Each number is 128 + 24 x the weight over the matrix's rms, rounded and kept within 0 to 255. Layers, rows and columns count from 0.

# layer 3 MLP up, 640x160, rms 0.283, rows 587-629, columns 80-159
[[107 111 154 160 101 130 162 152 105 123 103 129 143 127 133 165 136 135 142 128 167 160 165 164 110 102 122 126 158 127 110 111  85 153  86 132 138 118  93 122  75 110 136 123  89 142 111 142 175 104 104 135 130 103  76 124 111 122 134 122 142 198 127 151 132 139 128 147 150 140 158 122 101 175 166 127 146 105 156 141]
 [138 136 128 129 141 137  87 102 128 139 122 112 151 166 138 167 129 104  81 159 139 124  79 165 156 124 139  88 181 136 138 128 101 130 108 110 123 149 129  93 128 138 116 151 125 116 125 116 101 127 158 115 139 114 145 134 122  74 116 172 168 136 117 143 118 123 136 107 140 118 157 147 123 156 139 140 122 107 117 136]
 [130 156 133 137 164 121 120 144 101 104 100 132 136 118 157 141 113 156 127 115 130 151 129 123 177 106 146  88 163 120 148 111 115 121 154 124  94 163 111 124 131 129 122 160 115 143  99 104 145 122  99 119 121  93 105 124  97 152 150 102 106 133 118 112  86 120 134  88 112 139 144 103 102  86 135 175 100 132 150  96]
 [136 161 111 123 118 129  88 121 166 115 112 118 118 112 136 107 139  83 164 114 144 168 141 141 114 150 116 147 113  99 139 155 145 153 153 131 167 107 107  87 133 141 137 126 127 135 123 148  83 139 161 114  78 100 110 138 129 134 141 167 157 127 131 114 156 124 165 111 121 146 104 137  98  89  95 138 189 144  86 104]
 [ 99  80 124 105 115 129 123 105 114 128  86  96 150 134 136 145 126 120 140 120 142 107 164 141 141 155 101 147  98 134 153 101 141 154 150 167 127  99 174 107 129 131 151 136  85 159  98 148 155 122 138 122 101 120  94 127 151  94  93 135 157 110 119 121 149 131 155 101 104 123 110 124 107 156 116 152 133 128 117 122]
 [155 142 108 106 142 109 124 129  89 136 163 157 106 113 140 143 166  93 113 156 124 118 123 140 162 159 129 141 138 163 125 155  94 113 121  78 105 125 184 119 102 122 131 139 179 128 141 132 118 126 133 114 113  68 141  73 122 164 180 142 156 156 138 131 118 143 138 138 138 190  96 131  90 116 110 163 146 127 108 125]
 [128 125 103 124 100 162 123 117 117 144 117 106 108  87 121 112  70  87 112 121 127 117 149 106 118 124 138  56 112 132 129 109 147 127 154 112 147 127 161 122  92 116 128 141 103 178 168  87 140 124 122  93 143 129 149 161 127 137  92 136 114  96 104 156  74  73 112  98 107 152 122 161 135 182 134 126 146 142  94 137]
 [109 157 156 182 110 152  84  93 154 149 116 161 149 154 122 169 128 123 138 132 143 160 145 146 111 143 154 109 143  82 126 133  80 103 145  57 132 132  96 162 138 123 108 139  87 153 132 119 158 147 126 125 108 126  90  87 125 130 146  85 204 172 108 152 137 134  99 169 132 137 139 139 123 113 114 136 140 133 159 169]
 [129 156 139 112 125  98 142 129  90 137 190 142 128 121 146 169 106 134 150 132  99 147 162 133  99 104  98 173 119 104  89 115 114 129 152  98 108 114 102 104 155 153 131 100 100 130 135 165  83 146 168 148 116 135 134 165 112 155 131  73 120  99  99  96  97 150 139 119 117 100 111 156  68 125 123 179 119  88 140  90]
 [125 122 172 161 136 116 109 133 109 152  78 110 154  89 128 157 113 132 100 125 137 127 135 150 159 107 136 126 142 121 114 157 113 105 154 112 133 116 186 121 100 137 133 104 132 175 140 153 110 126 162 108 135 120 146 127 131 154 121 139 116 118 151 122  92 147 129  94 161 113 116 168 105 111 166 155 125 178 110 136]
 [126 124  77 145 158 166 120 106 129 138 130 130 122 177 125 153 151 119 113 136 168 103 111 132 147 124 115 136 159 157 159 106 177 158 114 156 159 106 154 181 147 127 143 104 151 148 116 101 121 101 129  76  85 187 129 130  98 134 191 109 130 112 100 132 136 147 163 141 126  95 160 116 122 129 172 151 129 147 137 125]
 [122 102 101 158  98 107 140 119 145 183 138 111 119 142 143 122 131 116 131 152  87 124  84 149 126  83 131  95 120 149 118 153 144 102 143  96 133 110  97 117 146 129 106 115 126 105 165 147 114 111 144 104  95 103 171 125 153 160 144 117 108 108 151 105 132 116 114 144  97 149 158 152 155 132 123 107 168 122 145 166]
 [166 157 149 144 124 108 111 154 119  96  93 136  93 169 109 196 108  87 112 147 120 156 140 108 124 146 107 127 108 142 132 110 120 178 162 147  88 137  96 131 124 102 151 136 118 153 128 113  81 134 135 101 152 129 137 152 182 143 135 120 121  62 132 118 123  97 119 137 130 134 108 116 134 134 133 160 147  71 132 128]
 [156 174 150 103 110 101 137 139 128 129 122 142 117 139 162 138 123 122 101 161 137 116 101 115  91 109 193 150  98 167 173 155  91 100 152 118 122 127 114 137 124 106 147 101 163 139  38 116 127 114 147 113 127 123  99 176 141 117 161 116  95 128 107 134 142 125  93  69 112 157 103 132 103 154 166 133 132 141 122 111]
 [117 124 125 142 126 147 135 140 129 165 124 116  78  85  87 169  93 120 131 157 160 124 118 109 155  99 135 123 138 131 155 116  94 158 107 130 130 133  94 106 154 125 102 168 136 153 116 109 155 143 184 136 120  98 135 119 138 126 129 163 109 175 163 103 119 100  96 122 151 132  80 118 171  92 182 128 102 158 133 110]
 [145 156 165 141 186 144 137 100 141 114 129 152 159 151 133 109 124  72 164 147 117 123 147 114 141 119 115 161 137 133 144 121 108 157 159 126 148 136 129 139 106 128  82 173 118  95 120 117  81 107  63 142 157 128 135 124 108 118 138 122 166 126 129 114 129 103 114 138 161 109 104 124 128  91 110  99 140 133 145 100]
 [139  72 117 156 120 113 104 138 128  61 134 106  81 143 163 125 146 154  96 116 135 136 155 190 129 130 128 137 130 115 134 130  86 101 129 140 133 102 137 120 168 155 114  99 159 152  81 179 139 126 141 117 124 123 126 153 111 147 140 124  91 110 141 111 138 145 146 138 173 128 138 129  57 159 154 162 149 158 115 136]
 [120 102 139 115 122 139 124 105  79 126 129  73 157  89 159 154 161 155  94 134 180 134 143 123 116 132  99  79 136 129 160 139 134 109 106 112 177 144 155 104 169 135 127 149 163 141  73 142  91 110 132 119 133 113 104 128 160 149  72 130  92 101 121 133 126 122 124 164 102 131 111 152 153 157  79 146 121 118 101 140]
 [125 138 170 114 142 134 108  95 108 129 151 149 104 113 115 111 145  69  96 107 126 113 115  85 135 134 137 110 141 131 123 114 166 162 132 107 119 103 138 148  99 118 148 134 103 101 112 151 127 116 134 118 112 137 131 152 191 180 146 121  84  99 125 111 134 120  92 126 116 156 113 113 131  98 147 127 124 115 105 141]
 [143 107 122 131 105  99 118 140 139 137 133 141  86 142 128 138  91  94 127 129 155 138 102 148  89 168 125 156 137 115 152 161 132 110  92 122  76 178 154 107 166 124 135 145 137 127 132 130 107 130 113 119 152  88 122 111 106 123  98 115 125 117 128 111 142  86 149 147  92 103 153 122 145 149 130 109 116  85  92 167]
 [134 129 151 160 106 122 131 130  91 131 150 161 151 137 135  93 119 123 158 144 147 153 138 127  99  77 116  84 167 137 142 124 162 137 150 117 143 130 151 138 122 111 137 127 152  87 120 155 141 151 109 170 108 116 123 139  76 137 116 121 144 141 106 111 138 126 144 146 150 101 119 106 171 157 137 124 128 175  72  91]
 [137  88 124  93 149 138 178 140 155 176 114 116 120 126  87  58  92 142 114 103 140 110 119 133  85 125 158 138 123 125 154 150 142 142 124 129 120 107 160 102 125 117 112 145 150 120 123 153 131 106 127 108 168  96 138 165 124 140 151 181 111 157 127 159  98 132  86  55 165 102 121 120  95 165 133  94 122 181 117  82]
 [129 111 150 168 125 127 142 123 105 114 123 127 108 161 117 200 136 126 138 110 125 144 116 152 134 126 131 111 129  89 126 127  77 140 108 155 133 127 138 106  93 188  94 124 118 100 136 163 144 150 110 124 116  95 171 139 114  94  90  91 168 127 195 140 117 138 146 131 143 107 165 167 121 110 120  61 163 137 107 151]
 [132 129 129 106 112 171 139 143 126 157  79 137 137 141 113 117 173 137 135 117 168 112 109 120 125 112 107 112 117 150 136 179 106 142 124 110 127  97 158 143 122 111 137  89  92 114 155 111 154 132 125 141 102 135 145 139 146 127 137 130 103 105 143 137 113 118 123 114 111 127 126 157 124 121 130 129 128 132  81 131]
 [154 159 119 132 150 105 113  86 128 128 121  84 122 114 101  84 125 154 107 183 129 117 126 148 129 104 169 105  99 139 141 144 130 111 119 126 109 154 185 126 156 167 173 143 113 154 133 134 115  96 136 145  68 128 135 120 123 137 134  98 148 123 148 144 109 145 121 148 149 115  79  93 135 104  96 134 139  91 145 104]
 [131 176 113 168 102 117 147 140 160  72 134 155 104  82 124 162  92 133  93 128 128 142 152 121 120 104 174 181 110 120 130  89 133 154 162 142 136  99 101 121  96 126 163  90 152 140  77  99 146 105 174 100  82 128 130 128 132 153 166 118 141 153 184 130 118  90 132 100 129 106 167 139 115 135  59 137  71  92  69 162]
 [156  90 154 110 144  96  95  87 119 147 114 127 101  96 137 146 131 183 142 104 103 103 148 172 160 117 167 123 160  88 159 119 157  99  89 143 116 150 165 133 151 123 136 151 126 151  71 155 114 139 143 118 128  57 101 127 144 114 132 133 106 189 122 181 146 147 138 127  58 188 135 122 111  97 170 113 130 129 184 145]
 [149 126 139 114 130 124 117  94 157 166 137 158 169 131  97 152 131 124 119 115 116 102 105 127 120 149 150 171 139 144 147 158 106 134 146 134 171 129 154 161 129 113  95  90 139 131 130 156 119 132 120  90 171 111 136 150 140 116 100 137 139 187 168 112 131  79  93 131  85 137 185 116 114 129 139 129 105  99 119 141]
 [156 148 145 113 138  99 170 135 134 136 132  80 158 106 116 155 126 125 149  81 124 103 122 160 121 108 111 104 123 133 115 111 116 132 122 121 106 111 136 120  90 112 128 119 160 137 122 148 123 121 135 139 112  89 130 108 163 109 127  85 142 142 162 142 105 126 131 134 114  94 131 116 122 138 147 140 117 123 128 125]
 [121 118 147 112 113  96 139 147  88  92 110  98 117 141 114 124 115 134 171 126 140 138 132 128 121  71 116 119 135 115 151 114 123 105  82 149 110  73  80  89 119 133 122 150 123 133 188 135 124 149 172 125 131 144 148 137 153 107  96 163 160 148 181 135 102 140 113 130 147 173 149  98 117 116 147 110 121 148 105 114]
 [137  96 152 151 116 133 142 109 192 142 124 162 145 125 118 146  90  90  96 164 163 146 171 152  81 113  86 112 124 173 121 131 101 180 131 157  91  88 127 144 133 155 125  91  80 139  96 131 113 125  82 135  89  95 122 122  96 102 118 130 125 131 130 132 155 128  99 169 124 124 107 142 143 134 142  95 102 113 161 119]
 [126  83 140 136 123 107 137 101 100  90 103 122  92 103 143  69 128 144 144 129 149 113  98 120 120 122 121 126 135 135 144 124 114 109 146 168 158 138 141 123 148 146 126 152 166 169 133 134 126 135 148 128 119 144 144 167 137 129 172 112 133 136 138 133 129 132 138 136 172  66 126 143 139 170 142 150 106  60 134 154]
 [115 117 136 121  99 157 131 141  90 118 103 126 118 137 141 149 127 105 117 142 122 113 135 137 123 101 148 177 133  91 107 130 133 140 113  97 148 115 101 107 159 122 160 139 122 113 150 156  95  90  93 161 153 116  95 147 117 119 110 149 124 102 126 146 134  75  80 157 152 102 153 142 100 146 136 116 116 135 135 104]
 [146 164 125 139  56  82 127 114 128 127 132 104  63 176 109 137  87 113 122 131 108 110 142 104 173 117  87 154 144 109 134 150 125 118 128 141 141 147  75 168 183 169 138 109 123 165 108 143 156 120  83 109  94 142 123  98 140 119 161  93 108  54 127  98 135 153 129 122 154 114 191 140 145 137 119 130  95 149 124 132]
 [109 124 123 126 158 133 108 135 111 113 104 110 130 122 155 148 141 143 125  94 138 107 141 135 115 168 130 155 122  77 156 121 126 128 104 125 118 130 153 153 121 158 132 100 126 128 126 124 156 123 141 124 122  86 153 126 152 124  90 151 167 117 170  91 117 148 146 137 123 131  80 152 122  88 126 178 138  88 132 146]
 [120 125 143 140 178 158 146 137 150  97  99 138 100 113 114 120 133 172 113 153  99 106 138 173 165 127 140  80 126  90 139 125 115 113 126 137 100 143 100 147 134 156 110 142 127 111 118  98 125  87 161 104 108 112 132 118 147 118 154 115 131 134 156 155 196 131 136 105 139 169 140 152 118 144  91 110 147 141 126 144]
 [116 109 155 115 108 164 150 113  88 114 102 148  88 133 135 166 108  82 120 128 114 120 140 164 181 141 125  81 171 117 136 153 112 131 145 169 114 121 126 127 139 148 109 155 112 126 121 121 155  97  97 124 145 141 140 136  78 142 128 135  92 134 131 142 174 115 118 155 121 131 115 164 149  85 146 123  66 191 112 157]
 [145 142 168 109 139 159 159 137 125  88 122 115 101 144 114 123  93  59  99  97 101 109 140 181 147 152 142 108 102 130 120 111 123 189 129 110 125 143 130 110 148 141 177  95 205 145 149 129 123 125 159 144 134 138 129  47 115 167 134  99 133 180 122 194 100 142 116 114 105 141 104 111 141 110  96 142  98 112 128 198]
 [153 146 146 164 116 154 132 164 121  85 131  98 147  77 133 157 117 121 112 116 140 180 125 122 132 113 144 137 149 128  92 142 101  78 141 103 158  90 139 151 141 161 177 167 128 127 171 147 123 115 134 138 120 147 139 127 149 112 160 161  97 141 138 109 160 173 113 164 142 173 111 165 109 129 142  91 122 128 137 125]
 [124 135 112 109 178 118  91 131 139  92  53 156 102 130  94 128  75 165 142 116 179 119 108 108 158 140 101 108 131 107  77  86 151 104  74 145 138 141 129 104 126 108 119 132 130  92 155 162 162  75 134 111 123 139 176 166 170 146 138  64 112 170 120 167 103 132 120 135 173 136  87 156 103 134  97 124 135 151 107 122]
 [140 129 123  89 160 129 149 119 183 138 110 173 163 118 110 130 118 127 154 103 161 128  74 133  95 108 144 136 130 107 141 155 150 148  77 138 113 169 162 134 133 147  70  84 149 117 117 145 140 118 142 137 138 143 144 144 141 172 121 169 156 158 131 179 111 113 108 131 165 176 125 151 126  66  75 135 123 154 113 120]
 [150 127 156 135 117 130 103 125  80 120 161  71 146 119  98 134 181 174 158 145 178 111  82 165 142  99 149 108 108  85 102  75  78 128 134 149 134 109 147 138  94 171 169 107 114 147 154 119 124 160  84 180 107 148 183 138  93 109 189 129 133 106 150 106 122 142  59 148 115  98 125 155  65 104 161 143  89 113 102 148]
 [136 139 113 104 109 190 148 128  76 159 138 144  83 140 137 144 132 121 141 113  98 143 165 116 152  99 113 204 137  99  90 162  96  89 116 139 131 155 178 104 119  87  55 131 136 146 141 123 107 134 115  50 124  82 117 104 115 122 124 102 160 120 147 120 169  89 101 121 149  70 163 157 122  82 108 109 133 140 117 132]]
# layer 3 MLP down (transposed), 640x160, rms 0.269, rows 587-628, columns 80-159
[[121 162 155 128 189 172 148 119 133 127 143  85 173 133 137 109 122 181 156 149 126 143 137 120 122 131 108 160 108 135 152 136 140 156 114 124 128 129 127 150 119 145 152 134 148 125 153 115 139 112 106 160 127 132 112 127 109 114 130 110 139 144 189 127  89 150 126 155 118 130  81 154 111 143  89  95 150 138  97 139]
 [144  73 137 116 147 138 113 131 142 125 127  99 159 117 126 138 129 135 131  95 116 126 148 100 167 105 129 124 156 162 119 122 118 158 109 108  85 155 108 115  94 151 138 102 154 122 139  96 172 125 141  84  93 144 126 104 111 128 146  85 154 142 143 154  74 110 116 187 102 131 141 153  96 150 108 142 109 140 137 132]
 [115 149  94 130 125 140 148 110 141 114 128 133 121 163 128 108 143 144 171 161 102 125  89 149 115 129 149  98 100 125 138  99 156 142 118 151 123 107  99 155 133 103 121 143 134 131 123 114 141 130  92 125 107 104 113 101 127 130 106 102 117 119 109 150  81 159 144 116 123 111 159  99 107 116 143 144 118 120  97 163]
 [173 106 128 104 115 137 139 135 163 116 101 120 134 131 134 138 133 103 152 121 118 120 128 180 143 119  96 130  91 157 121 175 118 105 121 181 153 147  97 111 126 101 155 113 113 145 127 130 105 182 147 120 122 160 114 121  95 162 138 123 133  95 107  90 150 137 134 104 132  86 136 147 147  96 129 142 137 105 129 121]
 [147 139 115 126 128 146 143 141 109 118 128  94 123 140 142 158  93 129  86  87 116 120 154 156 144  73 143 147 128 154 150 108 127 129 148 141 144 147 127 124 124 120 173 164 100 133 122 148 146 132 129 129 145 133 125 118  98  76  89 133 107 131  88 103 139 124 145 121 119 131 127  70 128  75 103  92 152 109  88 109]
 [111 111  95 136 117 142 142 123 121 115 108 122 115 114 139 117 148 135 133 125 129 148 148 112 162  92 130 106 130 142 115 130 149 126 121 147 124 106 100 119 153 135 115 145  77 120 138 129  98 143 132 133 141 147 105 113 103 131 115 111 134 135 106 141 124 139 159 131 127 133 113 135 164 138 114 103 132 134 153 100]
 [150 126  86 141 150 131 117 123 113 129 103 181 154 138 128 131 133 143 132 124 120 129 141 103  76 124 161 163 154 129 140  80 138 132 157 164  89 141 147 123 109 130  98  95 145 133 145 101 122  96 105 130 141 114 164 120 102 107 150 188  64 122 169 127  94 123 145  63 138 150 131 102 124 136 151 187 138 124 151 132]
 [139 113 151 145 136 141 140 138 147 147  99 136 167 124 131 161 109 111 103 129 155  69 167 129 123 138 128 104  97 136 138 105 110 127 162 114 132 132 201 179 126 128  77 102 132 123 141 137 129 124 133  81 117 116  93  93 184 156 157 120 135 116 125 128 143 121 138 108 139 127 130 113  95  99 116 125 161 160 127 168]
 [141 142 140  90 146 165 102 154  91 166 113 120 115 118 135 115 130 178 141 133 111 148 115 133 115 143 103 172 139  84 137  93 123 146  98 163 119 166 135 113  91 153 105 126 114 123 132 174 114 140 157 167 152 110 162 132 139 124 143 153  58 143 138 123 107 127 143 143 120 122 148 151 140 155 140 119  83 114 127 182]
 [112 102 121 160 158  68 142 149 169  87  88 140 144 168 125 167  89 179 153 126 134  93 169 161 130 127 145  96 138 122  95 115 109  90 152 122 125 101 104 159 114 175 134 148  77 130  76 117 163 153  79 121 130 162 122 180 113 132 121 168 118 121 132 164 121 134 152  59 121 129  67 145 138 133 100 125 140 136 134 157]
 [110 148 177 142  75 115  97  78 133 116 112 126 140 174 109  96 109  98  72 152 168 148  98 109 156 109 159 187 121 146 107 108  92 107 174 121 120 114 152  98 108 117 138 128 140 128 135 137 143  71 140 118  93 176 129 127 155 185 159 104 115 152 117 158 152  87 149 168 126 156 146 115 116 141  95 161 135 143  66 131]
 [123 136 105 111 122 135 151 136 155 135  94 143 103 122 142 141 147  99 112 160 117  93 155  87 139 150 129 112  97 160 111 132 158 146 103  97 114 134  85 101 143 122 105 160 124  90 123 121 171  89 107  94 121  97 176 113 118 108  95 108 136 159 147 162 179 111 125 130 120 150 122 115 148 125 145 130  99 134 116 123]
 [126 125  88 128  78 144 159 134 148 147 118  99 110 114 149 154 139 133 135 148 148 135 128 160 110 122 133 114 106 140 118 163 133 103  72 127 126 116 125 124 134 169 132  94 110  98  95 102 152 153 160 149 137 169 121 164 127 161 143 148  87  77 124 114 143 137 164  86 179 117 163 131 137 150  96 168 105 120 131 165]
 [107 136 139 135 129 162 125 132 147 111 103 141 131 135 180 157 106  73 130 145 137 104 111 141 100 119 136 110 175 126  75  84 129 117 113 169 103 103 115 142  98 110 109 144 147 153 143 136 126 136 119  98 153 158 147 118 114 128 109 121 137 176 115 159 114 115 151  97 137 139 110 155 171  85  92 165 125 121  84 141]
 [126 129  98 156 133 136 134 160 112 207 137 132 102 130 128 138 109 115 167  89 136 115 124 112 109 120 114 135  93 137 105  97 147 171 116 131 132  90  89 105 145 105 112 158 155 164 115 117 125 159 127 115 115 129 150 118 117 176 113 174  66 119 148 161 131 103 157 110 153 129  89 111 109 117 123  96 115 129 132 119]
 [125 141 155 173 102 130 108 133 130 126 147 119 151 149 167 147 131  77 135 106 157 116 115 155 126 108 126 127 131 129  94 151 137 125 137 135 156 136 126 169 139 148 137 142  81 107 129  89 133 131 155 107 123 130  74 120 149 103 146 168 146 103  91 156 118 165 147 132 132 154 105 124 145  90 104 121 160 134 104 114]
 [112 142 167 124 110 128 108 161 139 123  91 123  80 137  98 128 162 156 173 116 141 122 134 118 148 114 112 115 144 170 122 113 149 149  91 124 116 139 105 141 157 109  92 140 111 140 144 141  91 137 117 128 100 109 136  83 117 120 117 113 170 109 137 115 112 127 167 125 121  97 136 140 125 151 151 105  84 149  86 116]
 [135 117 126 114 109 146  97 176 141  82 184 129 169 116 144 106 122 101 121  94 161 123 106 159 140  84 112 142 128 117 109  98 134  86 103 176 101 147 134 101  69  99 149 144 118 115 113 129 123 161  99 127 117 172 102 111 153 158 127 104  90 124 106 110  91 148 135 111 138 128 146 125 136 185 166 114  97 133 111 161]
 [159 121 154  66 143 117 125 119 131 113 148  92 124 133 145 104 104 125 144 146 130 177 119 151 144 188 178 121 137 122 141 111 126 132 161 104 151 145 101 148 162 112 115 107 100 121 103 125 103 125  89 129  75 130 107 154 129 142 171 149 156  98 129 101  82 122 109 133 113 119 164 132 102 164 159 125 113 101  90 138]
 [108 143 124 124 124 143 135 129 166 124  92 129 111 151 125 153 143 168 147  91 145 109 109 132  78 130 109 130  98 114 125 135 134 164 145 103 156 130 136 117 117 178 117 142 121 102 139 142 172 133 173 141 157 107 110 133 132 103 151 124 119 119 127 144 125 123 161 139 115 145 148 116  94 170 127  89 109 139 101 155]
 [137 100 154 138 125  64 134 127 122 150 141 177 116 142 105 112 111  92 136 113 143 156 121 144 134 118 112  95  84  91  93  89 118 142 108 133 102 148 130 133  80 144 126 147  85 151 127 123 113 126 137 154 173  99 117  91 129 123 108 114 124 122 109 146 110 127  66 120 138 158  84 161 124 125 132 138 157 157 113  99]
 [ 74 120 132 169 139 112 166 160 115 141  78 108 118 118 138 129 175 194 105 101 183 145 141 169 128 166 195 117 185 119  90 131 167  96 123 145 152 187 186 189  76 136 103 161  69 143  92 114 122 115 142 140 119 130 121 151  79 108 110 112  84 104  76 148 141  84 133  64 122 123 123 133 106 135  94  85 125 113 190 167]
 [114 146 155 158 165 142 135 136 150 146 145 109 167 123  91 113 107 153 125 132 127 129 130 140  85 114 140 149 133 173 140  97 120 104 140 132 157 114 115 153  65 136 127 127  63 119 102 132  72 107 116 144 199 159 111 122 137 127 166 100 130  54 138 142 144 108  54 118  79 151  97  98  98 106 143 138 129 119 114 162]
 [143  94 125 147 157  93 128 145 162 114 157 106 108 139 125 121 147 107 166 147 102 126 140 108 132 153 146 119 139 122 121 106 102  99 155 114 105 120 100  76 138 136 157 151 131 143 105 103 125 164  83 124 123 137 139 106 117 129 120  96 135 138  96 119 147 157 134 113 140 134 146 112 148 121 143 113  88  99 162 118]
 [101  84 161 126 178  99 125 118 174  85 141 109 144 150  90 134 141 133 143 146 130 158 141  96 169 140 153 131 128 139 136 145 159 124 104 155 137  98 135 134 146 140 125 117  91 111 134  93  98 109 102 127 115  82  97 138 124 126 118 119 155 127 121  52  82 116 128 143 121 148 125 153 148 141 137 160 132 116 142 161]
 [140 141 132  95 106 162 132 101 111 147 111 127 147 146 153 129 127 135 160  73  95 168 124 142 132 131 155 133 124 128 111 141 131 139  78 119  84 169 124 113 149 127 137 154  92 163 139 173 124 156 160 146 134 138 139 126  80 147  80 102  92 120 136 163 149 113 103 116 167  87 105  96 222  87 129 135  85 119 124 104]
 [100  95  97  81 111 113 101 172 142 157 110 128 151 173 156  99 140 169 154 133 115 126  98 124 131 151 107 123  89 125 149 133 113 114 111 126 117 151 116 131 110 134  79 126 123 140 138 124 105 112 124 137 124 116 126 119 116 126 119 144 149 167 201 135 109 100 146 142  88 169 127 102 120 149 132 149 115 142 121 156]
 [117 154 132  90 159 141 158 109 136 121  90 144 144 117 152  99 141 114 127 108 113 101 170 127 114 136 155 124 133 158 152 131 107 158 119 101 126 144 137  99 148 174 121 142 124 114 148 135 128 123 153 170 153 183 146 161  67 120 119 153 117 148 150 108 129 132 129 123 153  80 152 134 136 134 113 126 129  88 159 126]
 [144 137 106 109 128 140 111 129 120 115 132  85 102 144 121 133 109 170 134 121 124 112 153 139 110 162 125 130 142 103 114 135 105 156 151 112 122 124 135 113 149 123 100 148 128 136  88 138 152 144 175 131 102 122 143 107 106 125 107 101 103  90 147 136 126 152 139 102 139 152 131 108 165  88 131  99  99  97 165 109]
 [135 149 104 134 108 113 166 134 140 119  94 148 122  83 168 168 171 120 138 161 144  90 143 105 153  78 122 129 117 141 131 145  82 153 133 158 118 156 118 123 117  79 169 109 144 134 136 173 103 152 115 139 129 139 129 115 126 122 116 140 135 142 115 136 118 155 113 138 112 144 126  92 142 101 129 109 159 148 151 103]
 [130  91 110 121 132 135 134  77 146 127  66 110 119 116  98 139 132 100 143 148 159 107 112 109 123 129 116  79 110 163 123  86 111 179 144 149 152 134 138 114 123 129 129  98  83 104 131 139 108  67 141  73 126 131 130 171 128 111 160 132 115 130 108 153 128 136 114 142 171 113 128 164 146 142 114 114 117 159  92 139]
 [100 131 109 104 123 136 126 128  83 148 148 144 111 109 161 146 160  90 154 111 122 153  86 143 115 104 135 138 127 127 114 120 131 142 134 159  89  97 147 126 167  85 117  82 135 129 152 114 119 113 111  93 141 116 165 119 140 168 117 118 111 143 141 158 149 150 129 138 117 126 152 170 125 129 184 118  90 173 116 129]
 [119 152 129 119 136  87 150 123 220 117 141 146 126 109 129 103 115 123 109 155 101  91 105 103 145  93 139 130 105 149 123 142 117 121 140 149 134 130 105 129 136 163 139 159 112 127 111 154  81 126 115 144 107 130  87 136 171 100 127 162 161 127 140 127  99 133 110 146  97 139 104 136 173 144 143 123 146 148 120 112]
 [135 200 126  83 108 159 117 198  88 137 110 172 115 115 161 122 179 146 183 105 121 137 150 121 110 109  97 156 113 137 129 137 162  95  88 114 114  99 135 168 139 164 174 129 124 126  93  92 175  98 192 149 143 117  71 107 143 107 141  87  84 126 117 142 158 134 127  74 120 150  56 140  98 143 181 115 108 166 161 149]
 [142 118 143 114  87 156 115 129 143 121 136 130 131 142 149 130 138 122 143  77  87 141 143 149 124 140 135 142 140 117 122 167 144 131 124 137 143 138  99 148 132 120 165 125 108 130 145 106 106 119 101 141 130 145  98 128  84 163 114 125 119 130 112 129 106 139 172 115 140 109 135 131 102 129 118  72 115 168 119 124]
 [138 120 118 169 105 118 133 133 117 136 108 122 126 119  84 124 131 112 119 140 130 129 125 123 121 137 117 133 154 126 141  69 110 145 147 163 130 156 100 149 144  83 133 107 158 142 152  92 123 137 126 126 166 151 145 142 126 119 100 154 161  78 105  84 106 134 152 171 135 128 124 130 140 132  94 125  87 121 125 161]
 [125 136 127  98 140  95 105 157 105 138 148 148 122 138 138 179 148 100 130 102  90 162 102  94 140 130 142 128 128 162  95  94 126 139 136 138 169 115 142 131 125 118 112 132 134 129 151 123 127 117 116 126 141 201 142 111  98  92 148 117 165 146 133 119 125 170 156 105 132 144 103 184  81 122  99 101 153 104  74 144]
 [134 135 108 152 112 126  75 151 149 147 123 131 117 108 127 114 134 139 168 117 137 140 100 173 108 102 105 124 144 107 120 119 147 118 125 124 139 133 134 119 123 100 117 121 107 116 161 141 124 140 138 147 190 146 175 150 103 137 127 115  78 134 140 100 141 157 140 161 145 106 137 126 163 145 111 101 107 147 104 143]
 [150 146 140 130  51  78 109 128 120 156  97 134 163 168 123 141  99 113 143 160 162 121 156 108 134 115 127 106 114 152 142 140 110  98  86 103 110 115  89 110 132 133 134 115 161 129 115  88 150  92 161 122  96 172 179 160 152 135 114  74 155 117 145 135 109  98  80 114 166 112 140 131 124 104 131 148 110 113 146 166]
 [160 101 175 122 129  88 145 110  94 156  73 172 109 124 104 126 144 139 157 149 123 118 131 111 121 127 141 118 147 134 109 123  91 170 178 105 115 160 114 127 146 144 128 101  93 128 118 150  90 149 120  95 147 118 183  92 115 108 112 159 134 146  98  84 122 120 116 143 131 158 138 144 129 142 187  84 113 150 173 117]
 [137 106 137 136 123 168 120 114  97 159 123 113 125 121 132 125 133 136 164 122 128 125 130 139 128 124 114  86 151 152  97 146 127 131 114 157 103  83 124 124 153 165 106 128 135 117 124 154 130 117 132 143 147 106 153 163 125 111 107 117 142 134 148 124 168 116 159  92 167 137 130 113 145 108 132  86 153 100 133 150]
 [112  96 169  99 138 160 125 190 140 160 144 119  86 161 106 104 157 178 153 125 162 183 127 130 116 169 113 155 159 127 114 180 147 109  84  93 104 146  98 131 113  88 148 126 104 158  66 137 163 132 122 139  88 128 140 119 127 135 132 128 167 103 144 161 130 108  98 105 142 114 133 136 143 179 121 124 117 150 116 127]]